Weights of a small GPT-style language model, trained from scratch on English Wikipedia.
Size: 6 heads of 64 (2 for keys and values), 14.2M parameters.
Architecture: RMSNorm before each block, untied embeddings.
Training: 362M tokens, 2760 steps.
Each number is 128 + 32 x the weight over its row's rms, rounded and kept within 0 to 255. Layers, rows and columns count from 0. Numbers have three digits each. The size before them is the row's rms in percent of the matrix's.

# layer 2 attention query, 384x384, rms 0.104, rows 200-253,264-317,328-380, columns 64-127
099:077112186095147135097086092086090084133130134137174159129043067067139152094102120142106102116063154220148077140123091060131120160241111129091104106138147161123139111075157163099090120122119104
100:100126178118153150173112157088134101135134151172082179124168115160120156162080156112161151176127150098123170171092123147186106169130156151161185103142100124119164073087147090137177221141196181
101:094082098142140126117144141073176130135182117092114095091197158130145137066116130076160152104074112141114073108151144091150139080137160098119141120127096141145162128100056181127142112146125117
088:105127103188122165146103104149144111121185083071068149132161146159116083109177095103054146127154134096112100108119161096095117173161108078138158122157110122156093110165105105064112182056108144
100:191085123133144160078148119135145161087089050151058145145120142094101166116137163102160174067157155083206103176144130118194124115109137134108197168136111115075091183138125138111151137071146166
106:160169138078139120178140144115141089096166160167120147152107133072111179149123154152152090125087167104135175119119122149105153168087141122141090090134134088124026158118204141118121111168089174
093:142065113121174113111175135149153165096115152119175111093092121154117047106126146162147127116156095176107162131187171144107188140157114188172109144127091148172139140174089158145113131102142109
100:111112122103083138090149116134127095125084153060148134141168108069099111154144151137167121146152142152109171146122076171158208092121121193106090155100117163116089152129118134117085070137117114
094:143079127101105058143129121137137153118108086164088149096164154174113123130108112156099127137152102136135068096125089109090096119107151107099063156065226152151151103135101107070091173130153169
094:113186136165155151131182196154180229169159137095138109114109157090174151138060085120160124147125207115092107166098150149125154110114162147147119101110149156123102089108083206105173081131109181
097:092157134088150071090140151157143139133120137132143079140130103114099090110134097128140140149152099178128109120170126121099095118149113131118150134098142092074113051137126076122117144125140147
091:127147114108124121123131131183122140073155165116120075167068123143134125164118100133167132118170105119091135144119116098069109132218110138133127105147094065122165125130094172025101125106109108
089:151099104130089074166141145131166133058152100165114097128139142187128163120114084133141174089094138124196134146055146143087123142133150156091113070107105151119167141102139172113143133136104140
095:197129142090109139128094101141148106182129100147131124162187136130158077101169094137130063078139175143138117090137058070148183135133037188136151124079172112154133120080101132160163150165163093
096:089118163154150140138095098187110178107125129151131185182211112150126085130123113100138143209150145195093115046158114165094135126148120144128115156140152150111156099038110164109169133125090141
095:129173127173121083143064147088138118170079191116188156060122126112120087127184151138173113156147114146122137158098083113135103087145149179234105159126090188137127147167174172151111101109149099
099:095103143189149114146119166167144097124088157127112168154130106122128145065166126094098104175134150109143121152125167195156128137161115135165094060085150119118101142165110101205103143134127121
098:176126159082130184099119171148085108140196149179138188127097107112098107151192121115158110134125121118142145102117163079093125125092146144134067139144048107114170147085179131134165161117097141
090:096162123129167149119133159155087137137085122175096149184151157101089126069115179163072140156123188086116144124112145125100139083087166112126085145113114108163127134132114106085135107071096130
099:107039152145164165115165163093106141101151127180132109126172050101126140095133116111094172133100140160136129128068171126160146108140126127111182129171118074056168136133185163163136135135132119
099:124131217142133128051201086143173103151156097111091177139224150087173158098105071141076158131178038167065113135103108132151124087142106134149116103110092119187081184124183149161122110039163099
095:161139155048146189127141114162156133119172135174133140100202107118111117082088104130139138165189110171075142142153157099112118194123083099179114146171165106121103153142039102127131127114153152
097:160158185131119078146140146083148117129123118175107194170143138143164129129098196125098149134144079108140146062072203142044150133122094180106119152119165124118118151116106086133209175150062126
098:198108209082102106132137142069122118044116166179136174112146125112168079095142150136188112122117148130105156192147112159107106105099131110213129091131143100103115087131143091170085135195111111
108:204173097168121139180092125158170094102084119079132115101133164096111122125124099172132103148129133153095166090134135149086102138118137119109082059148135097163148065138143102104131123131095162
093:082125137179100110165114138115074136107138132112122097121085138163077124175148059174133110100112096099091138052149069107100061146117113172177152127137159108208158125118125100142132126168101167
099:081166142132134108158095141074141062114124128150135110184063057118149137132159121129129062103138159114113180136144088091182117201168130134147122105120132140127153174141149094196087108075093101
095:102171111125118125121112148127130152112101120156117114120135154093096090134113123133139099154133145118121118088135103172129112080104140156063120125117150137162092114172150122158073092079161138
099:130139104138112097137097119103158126130132111131139146110155162102159098090128209100072081121109158073122144121154131162133185100197055107120032139077180137165103129115055123129104104134154108
099:075184192159151166154073119122115138073114147170093172110115128160127121131041125107122078100069126149201119091204108170152120157103133134128150116096170134114100129165173148116161083132144117
094:092169149139163152159100151124115174088075139143015072158162137152113113144111100128106181125133139042112095123170112132122110134134117118099087106177111098125140177154124122110129124148098182
097:134193136113155156102147136120115107111137135106116147141136148114108128104119158149107132097138146164118140172113103130131173107119115048181152196134135134118137117126110121162092100111096142
095:097094143100113138136141088134049127135092119180116149174138134156120099167124125097126133153106137101049163112075119172158116143107091148102121085119123127115123134093173139188224081102107102
089:148127121143147071089127071112137127137126180128136131121051154138083087126135162110076131104147106131089073103106114120175154198102095160107190080213094116098088134149132190074158108134082136
099:128134127105162150096140080169126130121133141124083138080155112135154114087111189155138112141152106118078098125083105098124176148128098162044147112121159177132107066156113166160141152147164130
093:152141171186147137120178145115165128119150078143134142070209171134139072122106135119080102125159124174052122107128201190106085096082167170114133092106143074134073135145104103127171094100082142
101:106124149181104099140077142125128165133141160082120101086104139167108117146123137151131120162080152137124178094148067128119112159134076192189124128147124133175125096169103110099080141113070163
102:097155106160142150140131131114181157127128160142170139086128128141111132115113150136093123121114158090110152105128100119168135112132150094122135095137145076138122134116163100098124106138119105
097:138129144132126194126127141075163164113196126172141130155064160157096132135095104177132135076170099136092146106106155145134099190166149124078135145123137100170107106094165086162109095116196103
095:076156136122126108113178133157151104078109041088166120099131145118088141120113123131155115101055099140110160099132125140163074113197097151113080135158083114183119111178145112086106135165052081
100:126145230151146163122111071131166151064082097167152126109144142117113110122131176124159149121093161146117157126127103175131102134113068059129172097140146103115195064129142119109184149106151152
090:111192130123102154113090135128155126118139107164145165098116126137135142110157091125150110125059147199198146121091148137111128142116111158120121141180065158104141144116143101106082133077125086
097:078128190116102165133173107069157155184102089179091099185099160096100149108122138106159120155122116150124131132105072149118141126077083112107169120130174134140118099103126090159087158103097086
090:179181080046074124142118180127160114125141132119154102129154083176126122127140107105147132142153115181142109159156082170140129114097082107078107179144140087117128113170125229118136146121132153
096:138176089147154120121038144117080130121189128105098141121093126185122136167114112134116068147144101109099133144143121105098115143130121045100129107119139098139142089130094179093088091164132139
102:136096116076106097126043099171111174143118162129154157164134123151124079109128193111129119099118167064106084072119125125054107107182132125107122128206112106085099151099072169158162085154174102
091:143129135151167085150114146086088146121173127160165104123085137115096099157129117096134106112148129154079122125125152170138173143123166136174148122155096089161105149132135126078129121132086098
097:122103108093101180096119087162186136136122109110170157143110103151090153207081193136179147173137112140125125101115191134089135099173101187168169063159081183186112178107137091137086179123154100
089:124141131126118191117146124158163093113140157098195154155117141152103080112139088121148150199119132145114145166065188114117115136148126106133140138119119134131094144117149137126164153105093139
097:074122137145129154112166118117152141152152148172053158119122144055160163118144168131110176104125135123146086127103075149109092139111100066116138143174117108134091154104102112189124127174193157
103:095140073105131128158140136158132157160162167124112122125120142176144140172141046076144081139185138137121118156148187094193176141118149114197169141070129128095133089115157149100158120132183179
102:144127120159141128129178055165197126152109116141111186148139164090112164153177143084164123035153160063083157202146204113156104121121136157123110129092093131136049162111171120129148161145131119
095:168160158117062187139127193135163122154130143146115100195092133122116124131182138092145084157160120182120074052150128155139125124139113102185196085165143098094173180123138148147123116177125171
097:119093131171168145058147138160143094172167100164111128095151116093172143150109188251148161158161137160193099134125078146139107157107082161131199134143117125132102159105130063108160157043131106
065:174161128163112083173167108048188125148076106143187157191166120114114121144128107203106096105112147129076122151102070121141162191139151124096131114131130098133081071150116101158129119118156082
077:052113112110134127097091146133107127121089153137161164121132119102116147139127102109132098128159155155162180177097132170132099116078153128142122101061074122131154141062133083110046060184128124
076:086161065112132079096153120069114130137125131098158176190162144096138128114101190103169173184101122107092125117116084147121177104144160144127159144152124103093121141150123031137137125103065168
078:189120215135132131198191096130153129093193092141118113097106106117118099145147106098112112101127118123055125195156073074135168120158136111126108084201136172149096068141098102087165190132074126
098:125116143146096137123129148094178118169098131120120146113103089064156151168122112089119170163099163108095155213127198100217162107127139129113144144129068126150113120181101108115128099114200152
090:181153185152139152201087139150174111073140139185139118145098089157109126131146159149169118130108092088108123115091152111122132110149149154155132114217141173079159085141114140097155187166050084
094:120109109145135132156139168102135152113160150160118141155114128139163140156096145072139095113086044140096063124080140101107127161112124113127151157116131116109137080226073100148102154118110115
096:051152164147082132085173195104175153141079161113099202151143057097118073092073120095060097099127153134161181252141145135180140144118070116152186170121113147107085125132149078109135156173162152
096:127079170160113148132129126174162078106135222171121101115109118150111071055109101096089158168124157175123104159148153064127111143098087154169088177126114112123172145074150174139177101124114145
106:141154158134112148090152105087174142102104111169157153181175159151098118132078142187110102078126162157100137116172092145130149151202150118187104081119121112133072183067158104142133147145210076
112:128104085151107099118152049227080128112162103091120071127077150142147136161099165115148143132131140140133107142098150032190107173153168088117128101149105105139137112199098165104189120164140112
126:127085140108144125117148098160089097094173124108157070158110126194108150110150133133114164107169119116107122152083171141103126168141109111103121129137175097122183109138141167078189125134126089
110:151143185192127106077117168104161108104085102170115202146155140126134112136195138134121113073105127164110108135118186208089164155109109139137135143133131162108140105141118121116152149127117129
119:164185135144128058062171059181130167127113139075176116087165142103126087103167165115105076145197121079173155141146124095137117130111090185087143179169150177125142137093121147136108147153143155
107:098078142150166104119127080175132163141210119147145137120125091098167130172081139154150153117156152164117155113140166134110106135109102120173163179076061160167139170146128090138230136124088156
115:137116138162124115202099115114159116167101074197112149152126174110141105170113141169220154151113120120081110126144171141147122102159113100094088141104100117158117111134183102176066130189137171
111:142146092144112082131140157117142139079166107100050120117121152107167091146166154120119099122105128169147103171187096083177141146125080120133115152158156135165075070150085136155130122156137167
121:105130089120124111129184153120088139127142116147082141076139159063120165169090125163085151160090080140115159098137030072098124134112145142149120178117159141126151176139134078159102111071127178
115:089120095118077149119079136093137115181110119132110111132142146048147107114129136153129146126086130153161088193126213115135128108127157125119149145111096150097132128108011123133127116142097202
109:134114177140094139116125136128101084128136094187135144107155123150136123120086142131112176083174148132080133114146206160166114119144150137122059099093108133101140145099199111083070100096144103
125:123128101168091067131115137146146148172137154071149164111142106139130130122173071134093132211140187097121161030152122155030095144147115060086113115103043189110134191137120144120122123137134135
113:119128165125116146078152120126074184155049110124088113156134079105096141149156130110085142080189145178110195171102153130118164162087085181121093134137084096103076152156157057158074087079184093
122:142052124120121137139187122084128181160159132159138089117151141156152192070111138102162163137080098124134138147126156158136183123106164157129074150178159137106162223119148153121120149122129149
118:118102155123046162169078108149141177132099163140076073170140126129130106113120089139102146156092149087118122163116124112181082131120184147116079128142113128116181122148143141126164152182150147
066:169117213073121166121143141163107161104136083128173108146144091130060117164161072196139076098087134143115116133162098139101136121117127103153113126138127116153098097100078144139104166090101123
054:148165129074069190123145168138068188101140119136147131156071155175052109120081107113151135141149124117139118109116137200162073123160087084147156063162143110147084067073156117132090154126058097
061:158099163089143144159167089138119099142153075108059087153119128131154159154137063127075076141107117163097050188133135189080189164137119109111048135134103153128090177111102106095179123165153081
069:133111177084135174177163147116202124113195086140151102121159136119105171157152078128141128093081161174087063120141105135108139143130109115119189128149183099127114128168123090084194147103144177
082:104131160151157117135158149165228155071123108138129135076175057123109103145177094134158093149126082137121105192179120121143153104122090164109131113123204112109088096123096047129152153118149103
073:121146083129122133106122116126127141091090087137137119074165092167188093111111139056088131115169101093111139089131133173145134080175183174145124137118051185115141182113142115099155129086128132
068:134151098172160155209096093133107074133157140106117146132111070130126171178175091201163115130131113154120108145132142110111116195104116101127071155144195137145122086120067133030180091136144127
069:142138153115097149073121127097128144102096116140170133150158190081176129086132127196112123054132118132118128055113082100168134150112131167108203167131089100124120151122110131159113089129124174
072:125138092147109169120121171136140166104136156143097099140101157123143136105139088146064133095107182057106142121098141181186046109102125153121140103116044099143111160138135179184099139160091088
066:141162113142126124181090076080116089138155075085171177142176104092193146115137137126169149153145149142102142177109081098128145123155090129098164119135110126106152123203124093094181137172137118
078:130108097109103129183168124069138110142115140145184120113130096183104122165095220165132109102130154157110101078145171119048154133161155128154155166132085075145083066157120107115166191110125117
072:150167182112141122100179169112140123067106107142157167127134168151136170074161065194126154042129127130160144084103042167077082124109165134182100127151153175106104200072126178182117159140091139
082:164143109113108078169127113127158155083105112063125089137078101160113146149140072088136134152100162123083123182154138142120105090135203135149127061149139106152101137141141136112101130058159103
091:227136100131149126129174143145196123132137137158152134095134097173123114098175121127084129144159131094121139096058133121177077099100107120062084156160094124151078132087114122107161090123168160
095:122140083139192086125166140136122137107170068191120168120174096129110115142169167097127132096142104179082151140077123152147121201124096083107152121116137122095101058089113097063212185165141149
094:136134100103129152143090124176157129146173125103144111144061139168153100136143156152216148105140119136099142156104130117165121135177125149109093121177121140090154081154109144080118116149145148
098:082193101148158161120095148171176107155126091171202148142059126090126117120113143091170116158110099154123098155169174164138171137140113156100170095153115127117145178182124112119038134149165115
113:129115130115100085087076135154170170080133169168145147127069120103143142149145145098167090137098110084125147145148152196093099108075178154071184112102116160147089145156105085102097095088072104
109:165125156208088195175147102141129115088146174042057097140129169183090137189135182165124097147078061109130124123138110122147103090126138160124132139174145067107146131158125113075117088155103176
099:120133129104137112118085180122190101119069154186149184112144095078113125148125097112157184123161134111166085143114189109123141058105184090055084088097170161127081087187142073078140178159114061
124:186131106083122106177124095111089121115149070117079115111126105174143127140092101159173175135060102172148131146167107045096132099144144075150146063125148111099110141162123095076121117144086155
108:053183116164129131163120067165116109181102143170060144077092170152109117141144130129167164166159059095104165085127180127089130184127134127168177170156150105120150105154192142138144140153128138
115:159119147124158151148079141104141160082102217091139187124108136058107123137107078143119128147157109076138149125105131105091122159129149143130081098138157117067120066092113121132086166138051143
125:174098137101087099174100163133144099079158135077081069138122186154129112179135075152184153134113112162116100153158112115120165135172161086145066091081087118104179128124112113110106149080071090
121:108089101096141158185124121073138126121143107127102091073111121135113065111132091067118149154082110135109128143109157104110070158168130140107149110057182111136114142140134140104132103126157172
116:122133090136119176122143131133030134130137118167090121148094142086115156134106180171140082174117133193154089162150133123152165164114149130089132096125141143079135141190099081135152139116099130
118:092120146107112083168201132093171097154102124047124124093074121078155125181160119140182141103113046174102129118109136149149056113173140143194124169129122097127166146108103104085084022147139197
128:184133097119096071168114144142139120175130126114137112131152056114113132108083112075121196148121168103102162110120176144121078111089087092130129120046112163138128181124135129091154123165176108
115:109149114040104130138169104075109152126124129179161128193069135134078140113167206086137106073170142193132107085120130133161104116177159139126127093109179117155166175088103164079052112146163119
119:129057159131158134041164107108130126147163136076162123111096182164125132097091126154129112153119152122157157086151137137068100131119146102141097085109120151104123115150093147097101084122132125
101:118158164115106133085162074166122132153083115144115092183121149141111091101159143154136182108133134139144153128103041107136096118105118116073077135145138137157172152115152092157114123131101140
107:123132147094185086142129124101138193186195123159089182110158158152141145066142089131147097172096119116135125098110141149162110157097156141075078125121086120182084058146101122105090114181152106
105:122132119148081147063133146137114142133101153072125093076078110096126082133083153178091132125175175156149130137157125132182069128144161097093139119127109130115117104179139117106114160078084211
098:095080086149140180092152139153150090127113134142173081150108125134166107129134119094179089165085098110124126125105095094128065165120119164139123101116069105135147202181089128091110149105127170
107:123104103150080153070061115157181121157137139095156173063077129122085100141115130139128109136111149114175186149106173112091161161144076120148133125146071161114079198171181104161173098172129097
102:224144098110096083133114128150151104029095160107101171143120141187197168097168015131161160069112106108132151172134080105129121112115104167139161135153136113102105130126116090127140108170132174
103:117110092192159106123091132120152118129127174100114124100118152103121152162132145133171143110158112160128178126143155139127118157201115106133140161110143168109081065150134151121154098165103125
100:117132158208118112088061151114146145091153165120173107138163110100162114090157168038165133122052117140165071160135105129148126117166105137124149081088086170149082151116083125088118159164082209
094:174157103111078107138104166116157104077125092074121107158058114110165045163096125155143174123138097177140129107090080152099104148169203067119079100120159150122113126121103162129141133165098126
102:094114137108148100135146087099093127081168177136161102097146104156139121181054174121102121108149172045140096097116103060088125119160141149140130119081132087158155191170171147103157156152098113
105:125112199138108162147088115110083112152109084149125122133155163111118098081129163128168148130189087119136139107158120152119154134098102117130108103128109123136140166154138082150126198126134125
095:077107042091110122089202143175111123163138157118103097122157117219105178163128188085168167116105101079105126165128112155035167167166092078099127125112103121123121220152162163086135160164131102
093:089147157110110072136147108173219102113158191112103185065142078153130106137195175061131104137083143150137124132128148123101102135070169160155092110101104094144157138160119160180137116113127171
098:160125062133140175097150126072203158126108137113143120096148113155118104128181067120142124120122111060116110114096070135088145136113174115113110083117106107111109152133098094148162199129104139
102:103085187140159200147142083121105139084166088217148231118162091160146166080171104103080147128114169123134108086116201094155100136118101125119176179160082115056167092092143146111153163163082149
106:211147119114115124128117153155153122138092094149068134065198212054146105127151164130139100213109125165089124148153146106094128138112139128152139159195134108090129116127088062121139129188158152
100:112137114093175129104148184158097129141193146101079212099147097166157105089128165148109147157175133097140146134130098186187110161076138117123131159175100041146142135065087140141103104093193111
103:130141072068108144130141144111165122129153079117137140142098117127130119124093132155167127151123043137101108076147131133145139123162126119152088099121130136109139160156168131135159160089158159
098:151156122079062116147124102127139130103122127117145125103138146114097067157101143140102150099075129178125145102078134079075149120158142074170132118150112174160113095132112129088097154089163119
094:122132078187101113122131098108136157148124106110154153117059178144153117154076050155081146138086105191125107120178128131197148143107156210159122137143104163104151141105109109177125119141126121
099:129128141170119149093064148052152100123116173111101066087156114139136169129083087111095119133152132068156134121130154117085155125075114129167203131117157153155094124156104124121132131203121149
105:169135122140185171084165140170144114154183117211128128125094188155131085112104083127102106128125131151176083196117147159233105163106100163195129143141150123160116157121116141044109113128132119
102:136181134107107127144106147130113114172112092124152164122149125134114156139135154157160136115139082088117124167156113117148121128090131140131084138179115132139108219149122093112162154116138080
094:108075082150104079128130126119112134134106093155099136145135158130114101109137138123113106102155154113126108133147102070188096126142117137163179116124124138151155136102089153128134097166187110
069:146132121135141110141096057095065162094107126179145094111173157133153147174192106108162167174099095114147129156119142095141136098108204066068113126131125124050169105128150081144078139101110094
072:175154149082135053200143145136101152089146162166157097096137116088140142184127107139159152128103095136176155101093177103181084073115171126113157115143086102068135088129167147163138152135100178
079:109105141155122130170189122093142164116083087169166146179144129128111120118129123049108142083147091142091133131112075182086163128123148118145073091093144149108072160144119071116102130042140139
088:123072076192128116066182124167122143136093145103113123193143184153158149108139135130159092120052097120152105200135076134141107104155153059089166142073144086131150143161148102164111156203100145
097:104111181135174093102159157155185145112130128147085115111111136114145140151101157145102145077099121078128164129142166150143116104116112179146079156079106169172081100150080141089108150126163136
096:143193160113080153158110148196138126133063166101139170143073126097111130071066127147112153160194157137089091174079102121164108118114099230153144153140167120146094076108126124112169131177139166
090:085140101161127142104108130179126126138085084125077122127084127112148123128150131136159168159133132127153125145168157165137113122108123116150065088133120189105103114158128141119161207088114155
097:143072159172084142124129067141156160162135120085134172082169133115158107158134152120117091124084104137110122184126113154209084145097126157097143166126129114147164113120112152085088067131105112
102:119138129160132108101124155136174130080169180102117169178126141180166083173129069072055127118091087143186107220119094178157077191118163114106109097116150106147149129174104140152106084138184165
103:131152124118120138102119171192123147218165161145120118103102158150092138126133196186120195136125137154111116120152165127089148137125149082114191133177149200152124139167135153096126110151189049
099:167132125120120149116078153067158142076172129124062136155149136101067182170142148075161136143114122105128156102120144141122072126153151121157144086111071069110081132111142127121214160134117146
102:148113081029108107094179168189073103146088171168101138124108070109126155094083104151076127139161165153083087024148091141167095079136127152094160097084109174099138113144101114172079127097100117
093:195123106161142102147112162132180123131163121093079120133099129119114114084114185154119144168126144110147093114107111123129076183155190125096114137153115138131119108215117165124101100148137042
100:108144201160131149185181113175104130090111102189146174126100042096153167138161140081156107153073126114145132090116145139096129123170163111135108144101085116106112101142130146053146162156185111
095:149104105095154165096105122144137107196130128182129116114131120097096119171108132110100096126108164150159076093112153151155184129148129149137136072135075133070130137096113121100135196117115154
098:048052161171101117145100162165108165160197128158127155152093187190191106158124144159111120183118136117156114055094116133152099075124132141216160140139130135127124190177148171126160140063050114
095:163175144149149097170088188144154140104136138137148153116099131122129100173123175160132170154157105134152145176170168102107175110091113127153247087093115144121082195031175163117132175133161142
096:165123177082129127097130096095162133143156112103124082051157088124099143140124118113112150156094145077134167172129159133135131174096141153115132122163093106080102136105119124134102105127133043
095:136112116187123081190159127152114149092096138150185121108110168021121117146088093154083110172096125148062154093100180128164070068074176131113142160146130120100122066134146063065170143078142088
091:164091145099093114115118173222182083143134207174066164096122144088169135086126114102168142102170141164178134162171106107065087153038154114122107132097116165112095158179107153179115158121179102
098:173097083102182119140169142171158136195196061136141101136078107180106128134110149118126107095083128083211125122129140135121111128093153121123136102145108154142141135153165131154110154087058132
102:132061118158113147183115137159159122116129111100144134080149122182181140164160136070128126108156129139071161063098101136099049165128105117110146102114152111149119107219095156043125162104117112
099:135189063123101104109086118147118123121159096172176187110117095088152153120126119098188100055131083065116105144078108106066185157145108134119151108164047141101135166148066123130096126143192102
103:120111104154144075124136123123112124157115112136123120096135147096102138167098168151113144114086071122123058132113151116069052090142119097144162060100149142155108113121128098119082189131066150
095:174124123104116144108150052125122182114151196136120196145128132149183056147111086115180167126138106149099144134136157111163080125122113133128102147188117171093104099129134092151153125140129107
099:140079176146109183162047149105088123108153142147167083125118113176134125152078132151114172176123124131082063156138125211123147218081088169126084159082163080160109137193172123101068092159166081
096:053132123131128136069174158036125136160158126097143109106103087132145143199152108095178160140157110108079104170084114113172140200061113044082132121151099116124138187131140133127150082167131121
098:209162135141158114169152091077129144121126192163143137115131112156085173183145131139122139193042106121135133080113120172153150066170128091143076142128107154144132121084163139122097120162177115
098:118117105132127126168124117082126145036120125118106156136071116155159149112117167115143113176171104119140162131121177128133145138114119108141064153097125120106109124095159145128125112091168166
# layer 2 attention key, 128x384, rms 0.0961, rows 72-124, columns 64-127
087:169173181103095144087119169122177124117152082152149121143137116059079124132154096113153081145128110106126150149151144104158126086143140168138113112146165084186124161134100110153127139175096150
090:130098115155077140129165196134152096087105079139126131173132127114121129120105152138103150166173107111093166160145134183153159142101047139094171128136180172169113162174160087117168110158088189
091:149120108114140118202153142165110169088160120145144147157099138098139174139173106150137180110124133125157167087101112112047129164129135200110101098134154153120118113126155083158127142150163159
091:125124075145162087092160137124038177150106083169163103161173158149175165100119135128105130148106143188166181141109080165132165123123161178137150106114203107097143074133124132133106125163095122
090:071164137098108144125124151114202147067138160102160112075152123158116085171101128118106090130124179127137138096104109168221114148134106135117133148120141202174186085098082110179082066102121186
091:178149113126158180109102089172082219138093089059133103144139128161145091147152082108106189143122120161163136147103080105083167029141136129125101162158187119141187151131124159123142157121148089
091:153082136140133077165154153142092145105145077149162069180116097153083107144147114101095161131156166117136124121060145167123109112106092052125147146124090133126134134080146195107137127084134186
086:136109145110230149149106118162138134103141117135147081152057164134099143129152107158136102109119054158159083160114109118189091216161143156116112124139166107158152166123127185162128109150143116
102:117107093105114139136148123193160143185123169060096098102170112115141156125062146152133155110123156070129080161194144162181121099141071143101112115206137164096154153155077111103184138139153090
099:112150109107121107139078199095157093127180123112162127145162117142227091102151115126132118131042186150140118129106205154131082165037172161128096108121083074093209130166126098089082067061084124
103:129119125150150184166131108132062179150183158102128146132160129124089079073101152220120087077134153136144141108070100146123116146101158159099170109166125124128087146146083140082132118081123089
095:116127143088110158197163177150081119118101119088061097092144124141098081136118125110105115139112076149113191167116147085191081130141129113107121108141186114079155112143157104170124132153143140
104:103140148156170142109120123125130156094160132132176158131148144099090082189109110130112080127155128103112157030144112163144169113162098129105181127070110131112087114156196135120108184129094099
102:074140154087153137103127111103054109102094165159179100155147169157089087143120112128110136097116127111151167122123117138044203103178100100157112085156144131159120132076123136127116144085107131
100:195124147100150113133125169112151141126092128151162078128124127137132168134233116123119144131103160129137094156120094124116137143179187124130089113183126151147114157069117146123087143109190082
098:127125144115120137138126113130173090150122132157166085172122104138091133119097084155105118171150097181132103129109219121099163081096080101083117114104102110136103090092143110099139139106161127
099:142077112085140155148173126132144167141114126151114087092101175117131130187130114166111117086094164119065094143107133134040135095099153117110117186118112163126126191136079117070121132122183101
097:143096163095118111095119120056194110162111108150218107153137119137141172119099115102097144158165150156180096090143102183096141145139122110175152055107175147150151172128151116146043115097072062
098:180150184140170151167162117116179152094103187101138163157111110153152136174143078079137112090154110130145169086139067120059144170073097078139151059168169162089122105094208096148131141118104104
101:145146143118122028135058125159138101148145117100151107169134115096087104128143145176150140176191136024180078107151119088097121139037113055142123097178147183124116147139143106137101101115118135
100:111186098132124173163111138104050154121074161181114126132125139149085119099067166152150140125066173123160184100119114126132114134125123093062144148119130112142083147137112134126122196127124158
100:150156103103088122130089193083101062171102104106121108110154157121139117087156133174132122152119165139155107093092129123104151147073162154069193111077145116108146110115168048176145098195128116
104:136066122074114149105186139072083084113119097125112084132108097092114108152215085131101145185193176096136109133206120101150094119100142055120066139115117181171108142088141159141077119155159138
100:147113095131181144093185124189140113228164112137103114117098165147087126132104094085125117096072107132133133144056069126121099190151122096116130108153117105158098142148081124156140185120060156
065:089121162101124159120156110112129148118146136136061133179120127094113136121218107093132090090084160150066147133132132099100101113102122114152150206110127059129140048117158130094134141128159104
070:135114105103125090055156099134074085204097079121106103084114137096168111120116181136123178174126137131119114120124108102130178146108103090154097119094142165138168187151132123099139060105134123
077:106124133158164058126097122165184140125128117047126080130127124162109172120133098174138176179146098128172095139118220092163082069078079104078125099136104158122169118143168132126154121153166163
079:134149123115188155220135080099183095160124142131152113100153112078147100178116143142108130119126107138111135193121146119156050168172134041144052124120145158098149132107129127146127123091119145
085:058179116133133129092116176150061105183156149103063100142072155119093140182122084085074101131152096133139097160096087160115124204147107113119128130113128144150135120140172083047109182129092107
079:112128148115114088106102076177117117135090136075101091113081183136112124144157121152147135177208126153086149164058148141182183126214114109148078144195120086112095193142150083095113108152145118
085:169068159098131097099158107119149074097139118171155130119122129113107199131133168071127093176131088196127145168088132119200147143224070119141123116157139164173207082083147124118108148095124110
087:112143117166107131094196112105085135041123126161118087161093125146125140145130096167163164121130123164184071148152166145156138163068114105056159151084177136119109143096131112127175123145138159
092:085103158132159123187096120101160062130140098148125142081170094115139163125063092110133095178146107161152146076138205128108162134127103123074128078090092101085154083117126141116096111152179118
089:140115045109120046104139121090161167099169122121141121077157105169104115140085101135104094103152130132133124123151077111111084166099135066106111112158088069140133092116092164130080154113110161
092:081132152100099153142169112112009139140105167142150124101100105128127130178201181144163113111099085103108127098125086159148160173129097115123101180148155102130124113142102052131117120110171077
091:142095146121154145143146137118158179081133088109098081189071093094125132096084121075128107112117101126128161123145173099151124149116086113093123140109099109083104138076152141100139115187106069
093:065116148127166109083148151115130156116140138134189162151151123120140168097111142160120135151173076064144148177132092103114103180143117156117178142099039158138096150131095083141140110094102146
094:111098200089107159174104159139141151185148123169174124189158108131164160118125137175136171082112105144111123123144112071172183125135087120126100149072147120130110133093171140144131087144180105
095:118138155135175142126142127165115105120096146095062109078096114112160141144125150137131137114098180072111148176162142087126117148120116131134153121151089133149140161121103143120157140122011150
097:147177027129138095193076150076059135103134115118118153166100142148131145139134097163118104137093116121097141114154143105125171139115123104089120097120105138068098137094123157170092202067186106
092:166121150067104063068161114059112117130119140088106079085175154098103133100135080135098125145162108097095130161129114118048151078181160155159133171140171163130115121115099159120108119141118078
094:100098148129153130198165105080101122058066108104141139129152197128111131146167148122136115195133113142128088158130168093151119118092153153160058100127123140105126111101142173058211179131123119
092:114116134095177148112086177077096130145091177116157115118153128135141183089109086112115139120122123150151141119146166132136111203142121156117157102137137141132037178209084175100113105172190188
109:097125121133099125100119145108145136155130083119116189123104114054216104125102209155101158183154157178083167144203128096123091101100143109109156148108118081140146129129126143120173138175142092
090:105108134135084119110176096099147076091073176098141119157162190116132043143138139137108164144097115141151135128126146175105122168150172162129078136182159141133144119108149085149141129113156106
097:104135128108163070167154110170079093108139128126159109142140147125096162090138110203174118141132113117186069160158152113136197099161174182115152092094158117168157145086154120101207117083139134
096:148119125144120133137075074118098115126138161063090105061092150213127079121147155117121138155083133216130131161151122188116121137158110089090182154114174127121137104164114149080142105100169147
099:115135092170111133150136084134114118159126128190191110097149077140172140078137134127093107116107185096141150162183088130102114178126094114115128091088205067125120148137107107160129126155106057
095:106135118142148122096172116092138125185140091144166090056166137106110136184131132142134142166098102148188138137146194095130154157128128131128154190125124160157126116110125126064134164136113111
105:126155083138173101085073121141142158155087139037142112123128151138147117132170110101036110179128140145094140144148141104127101131151123153129120126161121149136182120152109153127112147107067122
098:126100187149093135143149105130184119126118153175172160163143118062142148109118063166117163132133173136156102179146137166091099072074124168122104122140139192197121119124230108154126119124126130
099:059122134113121138106131222136128183126149149058088155114123138143140059102102104156140121128125176142095096055128116109130141198133160088130162134112163138154127096157099150119140085148121118
101:179137152088119065112123112147134106107053099120113102133129159162139160105118134221126127109105159165109159132133103082131112136130100155140112100084106152120154116134095047144153141094171107